config.toml
n_layer = 16
d_model = 160
norm_eps = 1e-05
lr = 0.0104
steps = 14484
dataset = "wikipedia_en"
Each number is 50 + 12 x the weight over its row's rms, rounded and kept within 0 to 99. Layers, rows and columns count from 0. The size before them is the row's rms in percent of the matrix's.

# down: layer 6 MLP down (transposed), 448x160, rms 0.323, rows 340-354, columns 0-159
# gate: layer 6 MLP gate, 448x160, rms 0.278, rows 341-354, columns 0-159
# up: layer 6 MLP up, 448x160, rms 0.293, rows 341-354, columns 0-159
down340 103:40 37 39 58 58 45 61 63 34 48 55 39 25 47 76 39 57 24 61 37 47 49 47 41 63 67 48 43 46 37 30 39 63 61 38 52 51 61 70 47 66 39 52 53 42 45 45 50 41 78 49 51 55 49 42 54 42 55 42 58 59 33 61 36 44 39 46 55 47 48 50 49 76 49 71 64 77 48 29 39 50 53 69 67 43 49 48 41 74 76 56 65 47 49 73 37 47 44 57 49 40 50 62 40 35 35 50 38 52 34 45 66 42 46 81 73 73 47 42 60 52 49 55 43 37 45 41 29 35 33 44 48 46 70 35 62 68 46 60 50 38 78 48 48 32 57 53 60 30 55 42 57 49 39 44 45 51 49 39 35
gate341 101:55 41 54 47 64 45 52 44 43 65 34 40 41 57 51 71 31 46 74 44 34 59 26 47 37 59 54 63 63 41 52 59 46 45 52 28 40 33 51 50 31 67 45 52 59 50 37 31 59 71 51 81 60 38 48 40 63 83 57 36 56 40 42 49 41 58 51 46 72 60 41 35 48 49 58 43 68 54 60 67 31 62 29 46 51 44 55 53 50 47 46 54 42 58 35 62 46 39 56 61 49 47 39 39 47 57 40 35 76 57 36 44 39 57 58 56 53 42 37 31 57 44 71 40 49 27 39 45 61 68 41 53 43 59 60 47 70 47 54 57 67 53 69 52 14 47 49 54 57 51 47 21 34 38 55 62 37 74 52 57
up341 103:39 12 58 37 56 52 36 44 48 54 38 26 46 58 59 66 39 57 71 21 42 63 43 64 30 45 50 45 58 22 39 46 40 36 46 35 47 38 55 45 47 38 56 60 65 52 41 39 67 71 41 63 65 49 54 35 48 41 39 30 56 53 55 62 46 32 50 45 35 49 53 48 43 45 64 36 63 57 50 39 41 43 58 30 49 59 44 39 70 38 49 50 60 57 39 31 30 51 54 80 41 43 57 45 56 46 50 47 61 72 52 56 50 39 57 56 51 43 48 69 67 01 60 50 58 53 74 52 52 52 53 61 45 63 65 43 61 38 38 43 51 73 55 35 42 63 50 56 51 58 41 48 46 65 61 42 41 60 57 44
down341 104:42 67 65 50 36 56 44 27 30 49 43 34 25 50 52 60 37 23 48 48 42 69 60 74 48 65 62 44 47 46 80 42 61 42 41 56 53 36 64 63 43 26 44 39 64 46 51 47 67 53 43 55 49 42 50 37 50 24 36 58 58 45 24 58 56 47 59 29 56 45 31 46 51 55 63 68 47 77 56 43 69 62 41 40 48 55 49 37 49 66 44 56 32 36 37 62 39 40 48 50 53 61 57 61 48 44 39 53 64 51 45 68 54 57 36 64 53 55 55 70 73 31 47 57 58 47 70 57 54 61 63 51 54 62 76 23 38 42 58 54 56 54 32 62 49 44 61 54 62 55 54 24 51 66 69 41 40 55 51 48
gate342 099:39 43 55 52 69 32 56 56 58 54 20 40 44 70 60 51 44 58 37 46 48 59 40 65 54 44 57 59 63 46 63 75 63 28 46 53 71 43 45 54 48 49 34 31 41 50 40 61 49 54 54 54 50 34 77 27 28 46 58 62 70 38 59 54 42 44 44 62 37 49 60 55 35 57 40 34 59 37 67 64 35 76 39 50 49 49 57 59 47 34 50 52 40 69 53 74 37 47 35 46 39 50 49 47 47 59 92 42 38 48 65 58 44 61 27 35 37 23 40 71 51 65 44 34 57 53 41 40 45 45 49 51 28 29 42 36 42 61 49 38 53 36 49 50 45 38 71 52 46 42 55 41 45 48 68 65 49 50 42 49
up342 100:50 50 33 38 46 49 65 42 54 79 47 57 49 23 52 56 58 43 51 59 43 43 62 25 59 55 28 56 56 52 47 51 72 55 33 52 50 54 49 33 44 63 56 48 64 47 76 51 38 64 41 35 66 70 71 63 67 55 70 69 77 42 72 39 61 66 43 43 38 86 51 57 53 36 48 55 42 46 46 53 54 46 58 46 25 46 55 33 56 64 48 33 35 47 51 49 44 47 49 36 53 53 34 48 49 39 56 54 36 50 29 42 61 59 28 42 28 33 61 44 38 51 34 35 61 56 41 55 43 55 48 38 44 57 38 63 21 39 45 52 58 65 49 61 53 47 47 55 53 82 43 44 38 67 54 47 69 60 42 45
down342 097:61 35 42 68 48 81 46 42 51 37 50 75 28 58 56 30 58 55 48 50 52 46 35 42 61 68 70 57 45 33 59 55 51 53 56 70 42 40 57 45 80 65 61 56 46 52 36 34 62 59 50 44 55 43 64 19 54 48 39 43 45 55 45 55 59 56 31 27 61 69 73 29 67 47 59 54 53 52 40 70 58 55 26 36 34 50 49 53 44 48 52 73 52 37 74 43 55 43 55 45 69 58 47 54 57 36 38 30 54 32 71 44 45 62 64 68 59 46 53 46 56 52 53 43 58 50 57 57 38 49 55 61 63 36 43 37 57 44 49 70 54 57 47 61 50 57 28 41 15 65 56 48 65 48 39 41 38 54 54 42
gate343 099:33 42 45 51 39 50 49 50 60 43 66 40 56 54 40 77 51 29 41 53 51 61 35 28 59 47 54 60 54 29 50 70 40 53 38 51 53 55 45 69 60 45 48 52 42 37 34 29 64 50 42 56 45 36 48 37 67 73 23 68 55 42 30 32 51 59 58 32 48 46 38 62 47 61 43 45 46 55 49 61 55 53 32 49 32 35 98 70 43 68 43 46 41 51 61 54 50 54 39 49 34 61 54 65 60 52 37 50 54 51 59 48 31 53 39 49 42 55 40 46 74 53 68 39 28 50 39 44 63 33 52 45 63 54 61 70 42 51 47 28 67 37 56 35 58 62 51 51 27 42 59 37 59 30 64 46 64 52 50 37
up343 103:44 51 55 67 45 48 36 63 72 43 57 61 47 60 45 58 48 51 51 73 70 47 54 47 45 59 40 43 71 58 32 52 71 47 38 30 40 58 43 35 19 42 73 56 46 22 62 42 49 49 43 54 55 73 70 43 67 44 48 38 64 31 38 39 61 44 51 43 50 33 52 33 55 33 57 45 54 32 57 48 46 37 67 46 63 54 41 72 38 54 68 44 50 45 32 55 46 33 37 70 41 45 84 54 38 49 37 58 54 56 63 47 61 45 37 46 60 49 60 52 73 65 57 26 29 54 56 29 60 43 47 63 51 55 29 62 52 51 45 67 42 48 64 45 40 36 60 39 55 48 51 55 51 66 79 53 55 63 57 62
down343 103:38 42 46 57 44 45 47 70 48 39 44 75 33 32 56 58 36 62 43 59 23 38 47 39 61 52 53 67 56 50 32 70 56 46 71 52 46 60 54 30 34 59 58 60 45 39 37 63 60 45 60 41 26 59 43 13 56 34 49 46 55 55 34 48 59 34 46 57 57 40 55 45 58 46 44 48 42 39 54 42 50 49 50 48 46 55 30 52 53 64 29 70 48 62 43 48 30 32 41 69 49 65 53 50 53 21 57 43 38 66 61 45 45 39 47 64 39 45 29 69 33 63 76 61 36 61 52 41 46 34 43 39 53 36 45 51 70 74 54 32 45 39 55 74 49 39 38 56 63 54 44 46 36 41 60 49 33 45 73 52
gate344 100:33 38 58 46 73 68 52 68 72 73 45 63 41 50 63 60 45 30 61 65 52 69 29 33 37 57 32 45 25 55 46 64 45 67 66 40 43 55 25 55 44 58 42 58 63 62 62 47 36 47 55 32 69 51 41 36 61 53 61 43 55 45 55 46 70 60 33 54 52 48 42 76 53 60 58 28 49 56 29 32 59 44 40 57 26 73 86 46 44 48 61 38 27 67 37 49 41 43 49 26 62 56 47 53 52 47 47 50 45 55 60 62 44 36 55 51 34 49 43 52 50 47 52 37 54 42 51 29 41 53 39 49 54 43 46 51 61 41 28 43 70 41 48 64 45 49 60 68 59 57 59 51 48 35 26 48 51 64 48 54
up344 098:66 70 43 67 49 47 51 59 44 23 73 65 58 52 39 48 34 53 52 47 59 41 41 57 45 40 51 40 51 67 52 53 47 43 26 55 51 36 53 40 49 52 64 41 54 45 41 73 54 41 44 61 55 68 38 52 33 66 46 56 39 86 48 61 48 36 47 36 57 69 50 65 42 36 48 54 66 47 49 41 53 59 47 26 91 52 52 65 61 57 59 41 48 32 84 52 48 52 41 65 49 41 49 49 47 53 75 47 47 36 45 45 58 63 38 48 35 60 46 47 39 56 53 65 38 45 44 74 69 71 46 45 38 51 56 43 66 53 71 44 41 41 71 52 64 60 59 59 34 61 41 53 24 55 65 59 59 40 53 70
down344 101:52 45 67 66 45 46 47 62 41 34 49 66 69 29 56 75 62 44 51 30 45 48 49 74 53 41 63 45 54 56 30 39 59 54 47 48 18 44 90 53 65 52 46 45 48 38 45 50 45 49 55 54 31 38 55 44 50 30 52 47 70 53 53 36 38 52 38 51 54 70 59 31 51 29 49 63 54 33 43 70 61 62 48 60 51 57 50 60 59 53 24 61 44 43 53 26 78 48 59 67 28 37 32 48 50 49 43 53 50 65 45 49 52 42 45 43 30 63 54 48 44 75 61 61 64 46 50 42 65 56 66 49 47 40 34 27 31 44 54 58 42 51 62 40 25 50 39 41 41 35 58 44 32 62 57 51 54 61 65 53
gate345 103:58 32 52 49 35 46 74 48 40 52 53 46 50 41 59 41 49 50 38 70 65 55 34 33 63 40 42 58 48 55 61 60 33 67 41 50 36 26 46 66 39 70 41 55 50 45 48 56 42 24 71 31 47 37 28 33 70 83 47 35 36 34 37 45 47 50 53 64 32 48 41 57 63 49 55 60 43 46 72 51 54 58 32 48 62 41 55 45 46 44 45 65 62 65 34 65 51 52 41 49 40 26 66 53 45 40 29 63 52 44 42 35 46 66 44 57 48 41 37 46 72 62 63 41 47 58 55 48 50 60 33 48 48 11 33 48 55 73 60 56 43 48 66 72 46 46 73 52 52 57 51 56 48 44 66 39 30 61 48 54
up345 100:50 52 60 59 37 57 50 62 45 69 24 42 25 32 59 41 54 54 49 62 46 51 47 77 45 54 53 57 60 58 46 52 63 57 66 62 34 35 60 36 60 53 58 46 39 36 56 42 64 63 79 34 42 22 49 41 56 55 64 59 61 75 54 49 67 62 46 27 37 55 50 40 57 60 48 43 66 31 55 61 44 52 43 59 39 71 47 49 70 73 42 49 61 66 46 37 49 40 38 44 40 57 58 44 51 52 42 52 53 53 46 41 33 29 56 49 54 50 38 57 50 51 42 63 50 74 61 32 57 51 47 54 82 66 46 66 60 30 29 63 40 42 55 30 43 52 65 51 60 62 10 58 66 53 56 42 57 46 49 61
down345 103:39 52 51 49 56 49 54 47 51 49 69 37 60 54 34 66 50 35 52 47 54 46 52 62 44 58 45 56 51 33 55 38 67 34 39 62 32 48 25 56 43 47 33 52 54 45 46 51 41 57 47 53 49 71 20 50 47 55 72 68 42 40 39 45 34 65 63 42 52 46 52 65 41 44 55 42 51 66 55 46 46 60 45 45 64 39 48 35 20 64 59 38 60 65 54 45 34 64 56 43 18 36 46 49 23 27 39 69 52 68 37 74 51 57 41 89 43 41 44 40 50 45 63 61 58 47 62 56 33 64 52 44 50 32 64 37 37 35 21 65 66 59 45 41 58 63 50 45 39 38 44 50 29 49 56 58 44 48 32 29
gate346 101:36 58 49 63 43 41 61 54 58 49 53 46 66 45 28 36 38 54 39 58 61 44 66 72 52 49 42 43 21 59 54 55 66 25 54 26 53 27 45 69 62 56 49 59 55 52 29 59 37 37 48 45 75 40 62 50 51 60 53 44 47 50 54 44 53 35 39 68 27 61 53 49 42 45 51 56 59 69 39 37 37 45 65 57 51 60 38 45 54 66 28 42 49 57 36 50 45 53 37 47 87 72 46 27 32 47 52 42 19 47 47 48 48 59 59 31 34 61 71 56 37 46 51 47 61 44 59 54 37 41 37 61 54 47 35 40 35 43 61 73 66 50 48 46 41 47 50 52 59 50 52 69 57 48 29 36 41 34 29 31
up346 100:52 46 42 62 68 46 47 48 45 45 54 42 48 35 71 30 57 65 46 49 44 55 50 48 48 49 55 33 43 29 57 50 71 69 51 49 44 32 29 57 51 46 50 42 47 32 40 41 45 51 60 50 35 60 44 56 54 49 68 68 56 61 69 54 43 43 24 78 58 52 41 48 56 63 38 44 66 70 39 53 52 49 58 30 36 43 68 40 36 65 34 49 46 78 48 39 55 47 54 48 54 66 57 84 31 35 40 35 27 31 62 55 61 43 46 39 38 46 54 35 24 47 45 52 54 34 61 37 33 55 39 56 35 67 28 41 38 62 50 63 38 50 48 39 55 43 62 48 47 26 61 60 74 68 38 65 67 43 43 47
down346 101:47 41 60 56 40 34 33 51 48 52 60 66 50 58 45 44 32 64 51 67 46 41 52 58 56 35 29 45 56 58 40 68 61 39 45 54 49 49 70 19 46 46 51 61 52 46 42 69 50 49 49 46 69 31 43 40 57 55 47 42 33 54 41 60 48 47 38 55 42 29 48 47 53 58 57 72 48 59 39 55 61 54 46 58 55 31 41 54 31 45 61 53 51 28 41 65 52 67 66 43 56 35 63 45 39 57 23 43 59 53 61 51 38 73 49 49 71 39 63 49 56 68 42 68 49 01 45 52 37 34 36 42 57 54 54 47 79 51 48 52 51 39 42 51 43 44 76 71 66 47 50 69 50 47 68 35 42 79 65 41
gate347 104:45 29 58 28 37 36 48 47 45 64 43 45 38 47 58 54 48 68 40 53 32 50 61 58 61 34 44 30 35 65 45 63 46 48 44 41 46 43 58 39 66 48 87 46 42 38 45 46 68 49 52 46 39 43 56 45 54 29 48 63 55 25 63 65 38 41 46 43 57 36 59 48 67 65 48 37 61 69 34 37 37 52 27 45 51 48 43 51 48 45 39 75 47 40 56 38 51 55 38 61 46 57 58 57 66 59 42 34 62 70 46 50 23 41 67 49 31 42 51 44 65 58 52 52 59 57 56 53 21 41 53 26 52 55 42 47 18 41 61 32 64 22 29 53 57 58 30 52 68 62 45 61 51 62 56 49 63 56 43 68
up347 109:32 45 49 58 64 41 55 46 42 46 46 24 70 55 57 62 60 47 68 43 24 42 41 65 57 42 54 45 52 63 29 82 49 68 59 55 41 44 21 36 67 23 42 58 60 66 53 53 47 48 52 54 37 54 53 52 27 54 45 62 38 52 60 37 55 39 40 37 40 56 53 29 36 25 66 39 69 47 19 47 56 34 65 59 75 50 37 51 70 55 30 45 54 62 46 47 40 43 60 40 66 43 34 24 52 68 54 43 49 33 48 34 60 59 47 54 43 58 56 30 61 42 57 58 60 70 41 58 33 51 57 45 61 26 61 55 44 40 44 59 43 44 51 53 46 40 53 50 59 47 51 62 59 64 70 48 32 57 43 52
down347 106:55 51 70 38 41 58 67 38 69 33 42 60 42 60 72 54 37 26 50 23 49 44 48 29 42 64 39 24 39 34 50 54 59 59 38 55 49 34 50 45 35 47 74 46 39 62 60 48 27 62 40 42 43 60 56 67 32 44 41 68 39 50 37 65 57 54 50 33 49 46 53 62 41 57 69 51 66 42 44 64 73 65 50 30 47 42 50 52 47 46 43 74 54 33 70 33 45 49 35 39 48 50 56 55 39 71 65 51 48 89 56 36 59 32 46 52 58 49 53 42 46 64 67 48 62 63 55 57 58 50 52 47 38 48 44 34 56 33 49 55 43 62 45 66 32 39 43 48 60 50 54 64 45 76 42 36 66 47 34 39
gate348 102:43 53 49 52 45 65 49 48 33 72 34 59 75 25 56 49 54 49 36 51 42 54 60 52 36 42 62 26 46 58 50 40 34 47 51 79 31 33 52 41 63 30 72 66 40 68 43 62 60 45 57 27 42 60 62 47 45 49 39 60 37 27 58 61 61 56 53 47 34 64 29 55 33 33 33 50 29 66 57 69 30 57 41 64 40 43 60 60 49 47 35 33 54 53 49 44 51 44 56 46 47 73 48 42 68 43 37 68 60 68 45 32 49 41 55 43 40 54 65 57 37 40 49 53 54 41 34 56 55 45 39 41 57 56 43 46 28 45 40 66 39 45 55 31 34 43 62 60 49 70 42 54 53 35 38 63 54 42 81 65
up348 099:41 61 25 65 63 41 57 43 39 51 53 47 30 53 48 70 56 59 59 26 57 56 45 52 36 56 35 65 46 57 43 43 33 42 67 71 60 41 22 56 57 63 49 23 53 41 37 69 44 46 48 54 38 55 35 37 66 64 55 57 41 26 54 69 62 26 51 42 46 41 57 56 41 63 45 38 54 53 70 71 49 56 57 51 61 63 58 54 48 78 47 47 55 42 46 52 65 69 78 35 49 48 51 36 39 66 42 52 54 64 58 45 41 40 38 41 53 68 38 48 72 49 58 55 61 67 46 53 32 56 41 45 32 44 63 44 45 39 63 63 56 25 53 40 51 62 53 67 52 44 87 33 55 32 51 49 50 36 52 40
down348 097:36 38 73 47 75 55 46 37 75 48 65 43 52 57 65 51 69 49 49 45 56 49 29 24 56 51 46 37 36 52 52 43 41 54 63 57 73 20 68 47 56 37 41 38 63 51 57 39 49 57 39 75 31 26 60 62 58 65 53 52 58 34 62 55 20 73 40 48 27 52 56 55 51 37 53 58 40 37 44 39 44 46 45 60 47 57 68 54 47 49 49 47 38 51 63 47 63 46 50 46 41 38 28 51 69 38 46 58 25 58 33 50 43 65 37 51 48 70 46 55 47 35 54 44 24 41 57 31 67 47 57 57 58 57 65 59 55 40 70 58 50 64 66 47 33 39 58 37 46 56 39 56 76 56 63 58 51 48 61 63
gate349 095:49 47 47 69 34 67 56 40 53 53 52 44 48 38 51 48 34 59 57 73 50 44 64 49 36 52 52 64 81 45 73 33 44 46 58 34 80 48 55 57 59 48 66 58 56 43 69 79 58 62 32 50 51 33 59 47 48 47 48 30 47 24 41 52 50 50 42 64 49 51 31 52 57 47 46 60 54 36 39 57 46 43 55 68 77 58 63 52 51 44 42 48 65 52 44 50 60 08 54 44 55 72 36 51 49 50 47 36 39 31 52 43 37 65 39 51 54 39 55 54 47 47 60 51 54 35 71 44 32 59 44 48 58 22 47 54 34 65 55 72 52 36 57 28 47 58 44 61 53 66 65 37 64 65 73 69 36 55 47 52
up349 095:44 41 47 76 30 74 69 50 49 48 60 21 49 73 58 61 48 67 57 55 51 50 64 46 41 50 53 58 54 38 40 75 53 57 46 50 46 71 48 39 56 62 66 43 58 36 53 68 39 71 40 65 54 67 39 47 49 71 50 48 48 35 68 59 45 49 49 39 56 46 42 51 41 60 64 62 43 46 48 41 48 42 66 54 41 44 54 34 49 51 43 46 75 46 77 33 40 72 23 34 55 62 49 48 52 54 43 62 55 47 49 56 49 38 64 62 32 60 32 45 38 30 35 64 45 38 56 53 56 46 27 55 49 35 79 47 49 58 61 66 59 43 39 76 76 54 36 29 55 64 50 58 44 50 38 52 54 28 42 65
down349 092:75 70 48 39 48 34 47 63 39 36 22 64 52 38 41 46 20 47 28 43 51 37 51 45 44 44 49 41 46 72 45 37 47 49 44 47 39 62 50 44 40 38 47 44 39 31 44 65 48 59 43 48 46 47 57 43 24 46 41 45 56 60 37 48 26 36 29 53 56 55 44 38 33 65 44 43 47 68 49 46 37 56 56 62 67 47 53 42 56 44 47 33 61 76 60 73 44 41 74 58 65 49 34 66 67 36 41 47 62 58 50 34 22 39 46 41 60 29 59 28 73 53 75 58 51 53 29 56 40 38 52 55 45 53 47 64 29 50 46 61 61 51 45 54 47 71 53 72 54 45 52 49 60 69 35 55 38 56 61 49
gate350 107:53 52 58 48 52 51 40 48 49 39 56 31 32 55 50 33 55 57 57 55 45 62 32 54 64 43 53 65 39 79 58 25 87 25 65 69 55 39 72 38 45 49 63 58 62 54 40 48 46 43 58 51 41 65 41 36 43 72 46 44 47 32 61 50 51 56 62 64 45 33 35 51 60 30 49 53 44 42 39 24 47 63 58 49 79 44 50 42 37 49 40 54 57 52 24 55 46 72 40 57 49 57 41 51 31 38 59 45 48 52 59 37 29 44 37 25 48 37 44 49 45 18 46 33 46 40 44 40 57 59 68 50 48 55 54 70 25 30 47 38 58 45 49 49 25 51 61 61 46 45 49 35 55 48 60 52 56 67 47 37
up350 102:47 62 62 66 47 52 51 42 54 41 59 51 64 58 54 58 69 56 53 43 47 51 43 63 47 84 56 56 75 30 54 37 39 55 43 41 48 66 17 35 48 41 58 43 50 46 47 50 63 51 48 48 44 45 56 75 49 58 62 39 59 58 61 38 59 52 43 62 67 45 74 68 60 47 48 72 61 69 77 66 44 54 44 42 43 81 50 71 40 41 67 45 52 43 54 53 36 34 56 41 56 64 57 60 57 56 50 40 58 44 51 75 37 41 43 51 39 40 53 34 46 64 61 65 69 57 27 46 37 53 62 71 58 36 39 43 40 68 42 58 47 57 62 48 41 37 59 33 67 43 35 50 41 79 61 54 61 61 35 71
down350 104:53 48 44 39 47 53 54 55 47 37 44 54 56 68 58 43 64 47 46 33 54 51 75 37 29 37 53 32 43 43 47 44 44 46 58 58 68 46 48 36 40 62 13 55 36 54 46 49 58 49 51 48 58 35 12 38 49 49 67 22 50 49 43 45 51 54 48 65 47 39 54 35 29 60 50 53 54 54 53 62 58 51 65 73 30 59 55 59 46 45 69 41 75 51 49 45 59 33 61 49 55 47 58 28 72 48 44 57 37 46 26 37 48 59 60 67 32 21 56 44 63 34 41 48 54 71 47 49 41 52 43 22 51 18 51 51 55 56 39 70 55 44 53 21 53 58 33 27 54 56 49 62 48 61 53 48 57 43 51 51
gate351 096:49 45 28 72 32 64 60 67 53 42 44 67 52 32 63 53 61 45 57 46 41 70 40 49 20 56 59 51 39 39 46 47 58 47 48 38 38 47 61 39 15 54 48 41 46 32 60 65 63 57 66 50 40 61 46 78 37 56 52 41 32 54 38 53 70 45 51 49 64 68 41 67 51 44 38 59 64 54 47 57 51 54 47 60 31 60 56 48 53 49 35 33 60 44 70 49 59 49 25 54 54 50 59 17 60 35 68 52 55 33 68 55 46 49 61 38 35 43 59 41 59 51 59 28 16 48 62 37 58 55 68 57 60 56 44 56 69 61 23 40 54 50 48 57 52 44 60 67 61 44 51 70 55 63 41 44 51 58 50 33
up351 098:37 53 49 46 44 39 49 55 40 48 71 44 48 33 46 39 46 54 54 60 44 44 40 45 67 52 30 31 51 53 34 40 50 69 43 58 61 74 55 56 60 43 32 52 58 48 50 35 76 69 31 44 51 33 56 47 63 71 30 52 65 41 45 24 51 38 73 45 58 60 43 47 67 24 55 59 63 41 73 45 48 46 35 55 33 61 48 41 53 58 58 43 44 42 38 47 55 61 37 59 48 53 42 54 37 60 44 40 86 41 32 55 62 35 34 47 51 65 52 32 59 64 45 64 65 33 59 63 46 40 51 35 38 53 39 64 32 66 33 55 32 52 51 41 59 48 48 37 52 30 43 77 44 29 32 48 40 56 65 63
down351 101:39 46 44 58 71 45 46 55 42 31 49 43 37 69 54 55 37 57 52 70 53 32 35 28 66 30 56 38 41 45 52 50 31 65 81 48 43 64 67 55 62 53 60 75 62 42 48 55 52 48 50 28 49 69 33 41 37 47 50 42 52 42 60 52 57 49 50 74 37 43 37 71 58 63 25 28 45 51 47 53 71 61 35 38 70 48 23 39 48 50 46 75 53 48 48 34 32 48 49 43 57 77 56 40 38 52 43 57 49 52 44 54 46 39 66 56 54 26 57 35 54 50 59 50 50 56 70 34 55 47 50 66 25 49 53 47 54 59 36 65 71 46 63 37 38 36 52 49 39 54 58 75 60 42 54 67 50 53 39 43
gate352 099:68 45 56 39 34 28 56 47 49 40 44 40 62 48 36 56 50 40 41 42 63 55 60 33 47 51 46 35 68 53 62 53 27 58 64 55 47 32 29 66 29 35 47 35 65 26 51 32 30 51 42 46 58 40 47 47 30 35 35 62 44 48 54 44 80 45 45 31 60 53 42 45 61 54 27 54 52 57 51 48 25 50 18 50 62 36 50 48 62 49 58 41 77 52 57 57 59 61 52 40 64 46 55 51 35 46 63 75 71 35 30 46 56 54 53 40 49 47 70 37 51 72 59 55 50 61 57 65 71 49 53 47 56 53 46 54 65 48 57 71 54 55 56 48 38 45 51 40 13 60 56 35 59 72 46 51 49 38 44 55
up352 103:38 64 39 41 20 61 45 66 52 25 66 64 73 47 62 55 36 35 54 43 70 32 48 36 51 45 52 72 20 59 49 51 21 66 46 90 48 47 65 66 38 34 56 52 53 46 59 34 33 54 54 67 49 60 65 52 39 48 63 60 48 62 14 52 51 58 70 55 50 47 41 58 63 58 48 63 47 35 56 49 49 50 67 58 55 36 40 37 57 39 59 45 30 56 59 36 36 47 43 61 59 40 48 48 42 58 46 64 48 32 45 55 46 35 36 47 45 41 43 36 54 76 43 51 67 65 51 60 68 48 51 46 62 55 57 63 52 55 53 58 42 44 44 35 40 29 49 39 57 57 44 38 60 58 38 37 39 60 40 63
down352 096:63 35 57 72 54 43 30 59 51 75 40 58 49 74 59 39 60 61 61 59 48 50 41 51 59 47 72 41 80 41 63 74 33 31 43 47 48 48 59 44 44 60 60 55 52 59 67 68 74 53 52 58 29 43 44 53 42 64 52 58 45 57 72 18 57 45 45 57 41 55 47 70 45 40 53 44 58 65 43 56 49 69 33 46 38 49 55 60 51 44 50 32 53 54 47 55 51 58 40 55 46 78 53 42 53 38 58 49 37 55 35 41 28 53 76 60 30 50 49 47 58 33 46 44 19 50 54 58 47 24 48 50 55 47 45 49 44 37 49 41 63 51 58 61 55 50 44 38 35 24 47 52 51 38 57 27 12 56 46 58
gate353 097:51 25 62 82 57 74 27 52 65 56 35 40 56 62 68 48 51 46 43 51 50 63 38 71 38 49 48 42 44 37 71 39 57 64 48 37 28 43 59 60 47 50 58 31 71 45 56 38 42 58 57 61 47 36 68 49 37 45 39 48 52 41 44 77 70 46 63 64 37 46 52 37 48 56 29 48 58 41 44 58 42 55 71 29 45 50 68 60 57 43 61 59 46 44 50 49 63 44 47 50 32 49 27 56 66 54 41 53 62 43 65 30 52 43 39 36 58 44 59 42 43 46 60 25 23 66 59 60 62 40 45 52 39 48 43 67 58 59 52 48 45 58 30 61 66 30 33 66 59 63 36 60 62 72 57 70 49 42 58 48
up353 102:58 51 46 43 54 52 53 44 74 60 72 40 33 56 38 42 54 39 69 47 25 78 40 53 78 50 36 41 58 70 33 67 53 48 32 52 52 38 59 41 45 54 38 50 44 48 56 48 49 42 60 42 67 60 43 22 53 21 60 49 58 68 56 47 58 44 67 60 49 47 52 57 53 42 60 42 41 61 45 54 51 60 33 62 70 62 42 54 19 55 66 39 31 67 49 54 46 28 26 65 40 54 65 44 53 62 56 33 43 43 53 70 59 44 42 59 65 48 61 33 50 58 34 72 51 44 42 20 71 50 52 70 42 65 37 51 52 38 53 62 61 49 51 47 43 62 77 48 51 53 42 63 69 49 40 52 42 56 62 39
down353 100:63 51 43 26 48 62 30 47 54 64 53 56 56 56 36 50 57 48 63 36 52 69 41 64 59 29 38 51 54 59 40 56 43 58 52 51 61 38 29 65 73 58 42 41 43 48 46 56 60 59 36 48 33 53 48 53 42 26 45 58 66 72 77 70 36 41 69 64 53 40 80 54 48 41 42 43 40 78 29 43 52 56 37 41 60 57 48 66 61 65 54 78 58 52 37 58 46 52 44 29 56 40 56 37 56 66 64 51 39 37 58 66 57 58 49 47 73 30 35 47 38 70 43 64 46 46 59 46 53 37 45 62 48 41 50 19 49 34 56 41 48 27 46 49 59 51 43 43 32 35 35 55 57 32 41 49 39 32 59 50
gate354 101:42 68 41 36 68 60 75 47 65 67 71 46 49 36 52 40 44 50 39 28 37 35 51 43 58 47 55 50 61 57 64 35 57 52 40 46 56 42 40 52 34 44 50 48 57 60 44 55 56 59 62 54 50 61 48 61 73 66 56 64 43 37 43 64 55 47 59 66 47 54 48 53 66 46 65 59 59 29 64 53 45 68 46 47 40 46 35 62 50 46 61 45 35 41 35 40 56 43 51 54 72 63 54 44 62 46 44 22 42 42 46 56 43 41 51 44 50 57 42 40 70 44 81 33 64 47 29 55 59 64 43 78 60 48 58 42 56 67 66 67 53 47 59 38 52 53 62 77 69 64 21 69 51 46 79 76 55 39 71 52
up354 099:54 41 43 44 61 45 70 55 22 64 21 47 63 37 34 38 67 44 74 30 43 47 38 73 41 34 31 57 46 58 56 47 44 47 48 47 50 27 55 38 47 64 57 45 45 43 51 67 50 19 41 43 43 56 61 47 11 58 58 44 49 54 67 44 42 18 49 33 42 52 49 54 46 43 60 54 71 52 53 45 52 55 22 63 58 28 64 75 36 48 40 58 40 55 40 64 49 58 58 56 49 67 45 49 29 71 51 50 54 58 44 42 52 51 59 47 36 66 55 38 35 58 50 60 65 67 42 58 57 49 59 23 52 53 54 52 59 44 32 42 45 61 42 44 45 38 64 49 43 42 63 48 49 48 68 37 48 41 42 77
down354 099:45 57 64 54 44 44 39 49 44 64 54 78 29 44 32 58 50 20 41 55 38 62 54 39 50 31 73 52 42 73 35 47 50 57 49 39 54 49 45 56 41 47 50 33 53 56 26 34 42 45 79 56 48 41 64 59 64 45 56 43 51 29 53 30 41 61 43 59 40 46 57 61 19 40 37 57 61 32 48 49 52 69 54 42 42 39 62 57 52 49 57 58 39 42 54 61 69 44 39 35 45 59 42 52 60 44 26 62 43 46 47 59 50 69 64 59 39 51 45 70 47 49 48 51 41 73 50 57 22 60 41 59 68 65 48 42 45 58 25 39 43 78 37 41 46 72 53 79 49 29 53 58 40 71 51 52 45 44 47 59